Each number is 128 + 24 x the weight over its row's rms, rounded and kept within 0 to 255. Layers, rows and columns count from 0. Numbers have three digits each. The size before them is the row's rms in percent of the matrix's.

# layer 4 MLP up, 2048x512, rms 0.081, rows 883-978, columns 64-95
092:138174096115183112113087161126145135107116094100126156107147144125108134125112116134128127110127
102:135116130104134098173133124102150119121175089133075153088132088137135122143129137123170150117059
103:120123122172160128096122101066145167129121130130147137114126136124102113082129132169096125122084
095:124102144138109143121092092152158120155076130138103124136133116131122143143161151125161132153139
099:164109147118148128074123116115137118096109116122119110176113134191153137124125115126091156161114
093:128138128140123155096119096166130185124135112127143129105157141133115120130146110147150144111135
091:164146121138116124131093145121166176113117131117107140103123116114120159137123131137130163103134
098:144147060179174104111131136089133156143108141111129095100120112159125130133134126143140093123095
104:115142095115137092112110132114141129124138172077134149131073116132137066109134164106159133153144
082:141097121108156168168100122154107147078098136086135181138116106112067094151135126141108130135131
100:154141128108136106156124104108085149120149131111151131129136145120088159121146122100131162122117
099:176165139141177105149107139084103113083136143081112149138096151112115120132146147154139129082117
093:120104099124145114146178121080107117126111133113115108113124138103160127114087099147126145113093
105:145122121129132125105112114118132120101043150123134101149149125152150100121146094144101147120127
098:099106131092088149087065135159136135112129133102097133111141144130172063119142153123139144150134
103:107155126144070130101126169105174122109158131133113125120096143159149126136149168050084165113086
103:127146160146096137148107138151097134093136103143132107137110105142151142136128110116145129135103
099:122137113159085116071140116135095124137096164135103105132110139119134100130130128122137103138065
111:113109137142157085082145133112117111130125151120102123105086143141151141134121114144154135121113
093:093104127125115098108131122087134135100119126177118136140132129131164170127137121140127138162147
107:117118128089139151138146136160121118136083109147110088109150123115123116142119110131158091087122
096:144170142128159141140100143147080110186075095123124115139151153160145073140119114110115136091174
103:095083127120131151153150176132117126115120122136164136137086127139112152069156159166170139144132
093:128080156131190093115095144122161183148116118106100115095139163118152087105158128087119073134146
097:117130113076079165176104085138112094125119137138147112163097150113102150114143125139127124106146
108:156112086151130144134149142128118105113154085128106144115100149122090120146134143136155091121120
104:158138123117121147157159114165101140187143097141156141202098111168113119120130124127151118150150
100:149109137080111118149081120112086124146087143139132145158117149134062139105087144177108122107090
099:141199130139188141106144121097158115099097123108086110124096144140165095131137144110114122146119
094:094107097134124143096150107139100108159095137120135132093123160135110147149111109117146148123126
103:139097114136140077096099130118137153146136126142157126138138126126119134123170164133114146159164
090:122141145163142112106088159119124126131103099101148151123175135111099138055123138124153077141146
103:174131108128077122083139116156149084095133110087123138036088156107095127134127116144140134148064
090:139125097124204099128140155145070084117122141137139128121141138113145138143137151093090139151122
103:138127091126137113123116153115134097104069100138089120135122137143120095113138129107101120120098
098:117110131124151145115095133117125127113155145086095112146150155135151120145106201130128121164178
115:165139097173139098126156125108054121107156096144132093114105151141129169170121133113106107137131
104:103140186110115121138104173117177126121114093124061122140097115118104156075129119131114105086172
098:118160130100165124126145115160094082163086098114126137157120104143118139115112125148146153133154
095:130136103141151149117165117075109092139129154104130111132112117160155140106165169135142115160128
107:114169134135144117100160135155121159163118217110141138149177123112137091099143121083179158123102
108:131109118147123100137126093129099141131102139116112176156084157147082109166123142094147105127145
096:201100111147167162139145145125163116107113143127151110095111132161146123133124133142156131136152
102:110111147094158137136143117132132149128132132143124129152050154149072141099101126127106126131131
112:131168126100127117146119153106098080116119101139146113118134178091049123126142126083158129149094
101:105080116097141136114126098103120161128161151159102115130141091103137162052126107121155179091111
109:108158121129097154133136126133148096160126117120144130169103115116100119107086125109164122137120
103:118115133138099124126138106132111152143106142126145091153137126115129115137099115165128092143117
102:127147116157130120131112147144147141134136137137162086196193166160135119122114126139121108102104
103:146180108135100112146092124120134107103187113123110130104132128112146090131104152146119121090142
100:137150152139094114094100136147118105156087166111134176093115111164095129144108099123171137123112
097:096094146115153128132125143157139152112132107143112120116138192107168127142128127129120133163151
104:183105114110138114139091109123139133129113156142139149112123085157138141149102106147152131133119
102:157112119155109186141171120084123148166155109091128137105125121141116146099138132134138154113111
101:127136119121124097154153125084112131107117102080106093092160155142090190141135117115118122099123
105:120121149108160091140126104145094167149137098104109131125086143088093117121160115121145146147137
107:114130134104130115143135083073131149130099119101125125144131144130092131164123105155140114184158
102:076112123171077123114122112124132145098117125147157145120121099107154142064152166131134149120089
091:134146103115140118086105121085125130121127111160128184165092153162146121119136122161122133144138
101:121120114142141113141089120141099095132112154172086139130125092061114098134138117131130171168073
102:096145128091137134112118111105105091114151144109125137123147109151106142168138108141115133111141
104:142139134098150163105100152148117111142131136088108141136131154093097084142149130123128123132119
087:133065137140136116101120126107158096137147121115100148138143174145108135147133076151136165167119
107:141153143096110138139149138145115180101119119114133151135115114124125185126138090133115139138131
106:130110110154173190129129115132159159106064175098130124131138146145115133134126125128144109124121
108:113128128106125134173098095125162125123140125125137182109136108093088123142159112136113114107161
106:147131104148154121144107127147127115133112156083118133160121119139109123148158135108114151135161
101:161108115107131130158108125079138125107118139130150103167133100108122108129114148146161125128140
113:132122120077162150121137142169121136161127127149148143140098093119109155131144141111093092097149
105:113130116174145152145142134159164121114142125112116143140154161127150138127070092119117119134150
089:116130129154104158152135106102111124106097122124131117088151112130101098120179143141109125158140
091:118106151128161137094115152106104127138132141143116120108141109163117161122138130131130096131132
092:137103144157134169120136150128131117123110063144114111140069142121153130115145118097142128209099
093:136161101158170137199156124123131095144134152131145104103117133093125098062132106102161076125100
106:156125097156158133087078122129134126138123098141119151152140138100142127142131137095133134128153
107:138116131130137152202083154098149121151118156149071097157104126103120108139118141103116092098125
102:108106148142159154116083128125102145135127063137121179139117094154074105103146122168147140173095
083:154119146146142172082146167133093134176141139131096146086090116147095160142129111141149134126103
105:123132142115116127131093133103150094146156119128082124159140084159131143117143105129164184152132
102:166118141100168117119144151090121146119121105097127169110120149143122175149116126123124116115166
099:140106137131169179134118140155126157101136129105124136118132101172104083162119140157088086088137
090:141108144152169146142120129110129132121081128061113106090136141151099184114106120104117111101121
096:147075141120070162151113105130096133152142162131153121125148109130115098124119159133115118138106
102:098111146122107122117145135086166116113067105156125169103158089118096170126121172091128173088132
092:121145128117121113111157157114111150106105155151104129153158116138109129061103109074137132089149
102:107164141133104105122115130112141134157088135117135130151093100118131125085131161145132092095142
108:112160101155118171169153137161134145106131145101081142116152127149128146131139158109175140098105
122:101109119130105113105139157164166134118120110109149196098116109128084113152132163109118119177104
099:109111123112104108133087109147149144128129084172144124101141170119147129134126163141127162087148
108:113129130147081086124127155113100144132132100147098106169098107126106100131170105157106141109149
098:116125139128132127111114162115108128143172139104108107118146130154073124110115110106134108181147
101:173144119133084132131123141132124107112129109151074130138095083168115165133109079134171098129126
097:135102147134114100116149149115136135107144121115171148108139151124127151121122161173127083145172
099:127149118165161095107124072141130092156136108148139111141125119100152082135110100129117116158134
088:102142112101129100153132163135118177124145118167140139105161121149135085060120062116145077109156
108:131144172099139188154088142123122142128123134081122133128114120117131144148127138105092138138133
# layer 4 MLP down (transposed), 2048x512, rms 0.08, rows 883-978, columns 64-95
080:120138104147120105134146131192096129137147144148121142126148130126139144152064153052126066108150
104:044097148163167102129120124099141126174147141126129147105103125142117131132128127076113101103118
099:093121079101124107086135115104123125106087188126124132140101116130132137137138131114130150139153
098:123150115113139148094129118100141173097142171129149138140088131181134130137099123127108131114131
102:154156067148084123156104152106120105119112126109128082109131130104120154176080135101086143078125
094:107132109175102169073141104154097103130166141097136130191131110125145116090147059129135110132111
094:128132132116139153173085132153112097117099115149149114162126130131142123104125122163160109119141
102:115116149137119151119136171137114140089126139096090121142143153153099119148108120122112148131138
111:142154152148122105090132136143138179178140142111124121095144116173130136166111120163148184192151
081:165103117147107133099141151118148109084112146142109144157137101164135097131154096187176152157122
102:146098160095113120102112184085158125130127130134132077129168133138144113125122145152131114113121
096:132097161104140117138137159124137101143107159177129133116122109122152140132110141128118089140127
094:111118154119139110120160094155134110096109106147111102148133102136149091111135164177086148138143
106:189142161071131155117092158103164103091171095096145142129089176124128146165126092131112117151132
102:112085158088117170162104157110104174144116148104127143096102136103147092153126106136057134143125
103:102152129139121158135152143150145140137128115128182124114131137087184157104152169137112152130142
108:128102156131177110144140123118136134173129118140102154142128141109108120122110172120128187101064
103:142143138087114138185151149100179143110136125133131135144127180101138138111115115155147124086154
111:127131133124135138143105121108130167127154125115126133104126129129119154131154152173116108101164
097:117156099137089098137153110162140096092143093123137158130119117135151129171173166117107117140121
109:125141154126122164139136072155150115133157103128107131128160146151152128110095100154149107055064
090:143120152121106152155129180121109137156108135087140122117129156150120105146138123143136130117145
109:119136083186132155140091140104131140116128140091102134157131120094089125123121123157142122121128
094:154103145103160120145130091132148145094104108153147143091163094147138152121109121148131095149112
100:135140107103118132115131134096117179107132122134100144097146150166147072137097086080139154173101
110:184170140090150165127135117091133117124127100118135154117165133153170119136123104144147138131143
111:128122096121102142162106138161141112126176110168100144171111118121097139167073107118160145105132
092:141101128104168159106126128135091114127126096133154107183180147138172149138122117150117119109134
098:110107133147154121146170132137172106170114149132121133146114120168143142089115125110133085129125
096:059166146124132159150133143137149131126131071141096084133127162136103154147112134142119114172140
101:108173169158144117102173131184140143161121105131137129121095107122099137100169107134122087133155
096:131101144112132095131099102124155136114137149115115127154178066152121164183124100132099094139137
098:130110124088141107045111121109177122175143117141111125168116141116138148098129163151141125174132
090:069107144116084124139117157124120124105115126133117102102126149167139097127136107125131104172121
098:170159134124146094144187119096118147096107136161166101121123108110142101129156135121063102121128
098:119106115141107067153178081163139120128118108118132140133102169128126122139086154126119114086106
103:174128096085133131080121155113148117145115093134150073131139109164127154142123117150141170151100
103:096134142122121118123129130136155127097130109099156100101116119130153172137108145102125165127116
097:152160121067151114102088128122101154098144113107130135129107095146117092138178138166124091148098
088:068124127103109079123148105153153114128117124128131101137148153133089112137095117171144145129108
113:134125183123101097170146079136176134094104143124146103147149103136127114137154191120116110127137
111:169136126120126095127095122138140143161127193104158078085098153117139125129154110139110141085122
098:166117128122127137150130117152110139137166128133143171097101132141138094139161102125119137135116
107:140121148116152142141169113123102121151156129122090102144105119093103145119076111134095160125102
115:145126157083140157136152184166122152158126113143128102139147120164083129157149122131164137135097
109:160137148098153129130165132175113120082133132124112111115085085147113120170139161134117132096098
108:096160143112112119124162111120095165158097082118124124116115105121147103106132147115141136157120
113:105122103117136098147138123114134139154137096129125149115127132167130169121096134131141112223165
105:112114125132128117126163127120138124155048169123134082148135131142167133151126147097120114132111
101:158093100120153133118090108094158139130115053129135190110099157125121139154135152156094120133130
103:138144073137106109129144168094110120134147109126077110103139139087135142074128122096140117139116
102:115119149110120133122127042151131131115155114075125147141105145120128116101128157073111148077084
104:121131133127184160122172122122100090155082130124134123150105159123174105140144121125173124142127
104:124130119176149095160151110130147134153121138111148116122166110128143156114160113062120162156104
103:114133142115122125090082131161121145145113104123156138168184125164109085077140110159122142139132
108:134124175130155120132134129139135091173170147105132165104142133134073131121115118102102120096110
113:106128147134146142132110112080136107162119117119112125145145130130121093127110118181092100126129
107:149100165152147152107130129111143110132127113142153103127118098124154116117168126139141136136120
089:145146121124111172118104144109119126141098129114109096121139108149132167151130110145112096132109
107:142131140128139115099089102146146103123108167144170152127178087122126129089094104145088126122137
106:126112161156084106113150174162118161150094078145133154099149117147130157150097100068132111145150
108:137100137145184144138150166168128124101122098105097141115139140116152108169143125103108126147122
085:119141122106122171109084110095158122148173087159133123137164135125147110116167145137112157137149
104:080127132116139140080141127105122129080101125101170097107151118128103170120137152111123129133163
104:109133135146124137141167152161108146105115140088179076164099122103161114117098136165130129106113
108:119133149142133172143151132112113157087104109137131101108144163140130097114123153106122139105115
110:107173133058115121124145157104099146139136130102134146114123091144151107154106136092131166124119
101:106135149092087158130157121194112078103119115134091153137122150097115157173112173133122137147112
106:135153103111149157086129167145147117162125119146113149162160100135145120149108131113150066121090
107:187138141113127097162138108125144114147141096153125135166118196108147087139143136098126156139113
091:159154137074107113121127158109133144153142123106096128147112185132149124147120163140093143158069
083:122142127125135117117117134125105122119135151116171102141132128146166145145127145106084153147154
099:141142165121118117126129154101122149171154134107151105091120157126141129167154146192129141084116
096:139081162085086146122150180107102171149112132146174135139132113148122090115141117167138155097106
114:117176080175126154097129083117104162106129121125144114130117127126089135098131086125163124149117
103:131102114140134123145125121098162129140131154140096135134086136154127117179123122123135154157101
103:149137130115126138068127110155123143099136099100095115077136076157105132143137143142146130155182
079:106124106117133131141109097104098121102139161127109113143139152090134133126073137148119133141137
103:157167154125091135143086132122137135124195083093157123127160094134142106111139110143141127074087
097:163108173131139109128152121155176140072100085111107137099120137159134102086120082098123126133092
078:143145116109127133145129110117110151094111087106120110151107144148175088073115125096142124192126
081:083150129125090118087141134077114167122141143202152142147044127094144123115142117159141152151156
099:094143131136112128135129137135109127130147130126176055084119138112132117133107149143125123097132
104:123130113113122136113141121162104135105145142121129115115139131158108151170080161154121066112104
095:111145067165089156127117119129111120159132078117127146123120131153100145169146108118118103111124
106:102104105165153155141144124107149121108139119120126088118159136189073137160118178128139118132146
108:113179133138121099105182125140145175109136141095114177141116149130168099092143140100136176117105
103:096121127093096114119122089153123123137151100112094139147126096113140163114176177112116124175128
093:086132124115123134113132133157141120089130108161140075110120126195177124118139147140134161119150
109:166134083164122119109113081149153132110160149081099174113103121136152125149152111137113119143096
098:103125118159132123170146143143072139117134158164131132149094092133109135066127115071143125139116
092:128123099146142102149144097113108142080070144147110153150143138123108159103141132148111144085125
096:131149136159137157082113136152131114154134070120135143143140124142161134113125106123128170124125
088:113183129124135131131142144126135107109156074177124141131110141069123150113158188153082138153176
093:087075082158101120091152106096088141134144138147128132100140137139107140120158101148120072126130
101:095109152147125134149119143157158119123143068125120097143131099123094076139180120117141100151111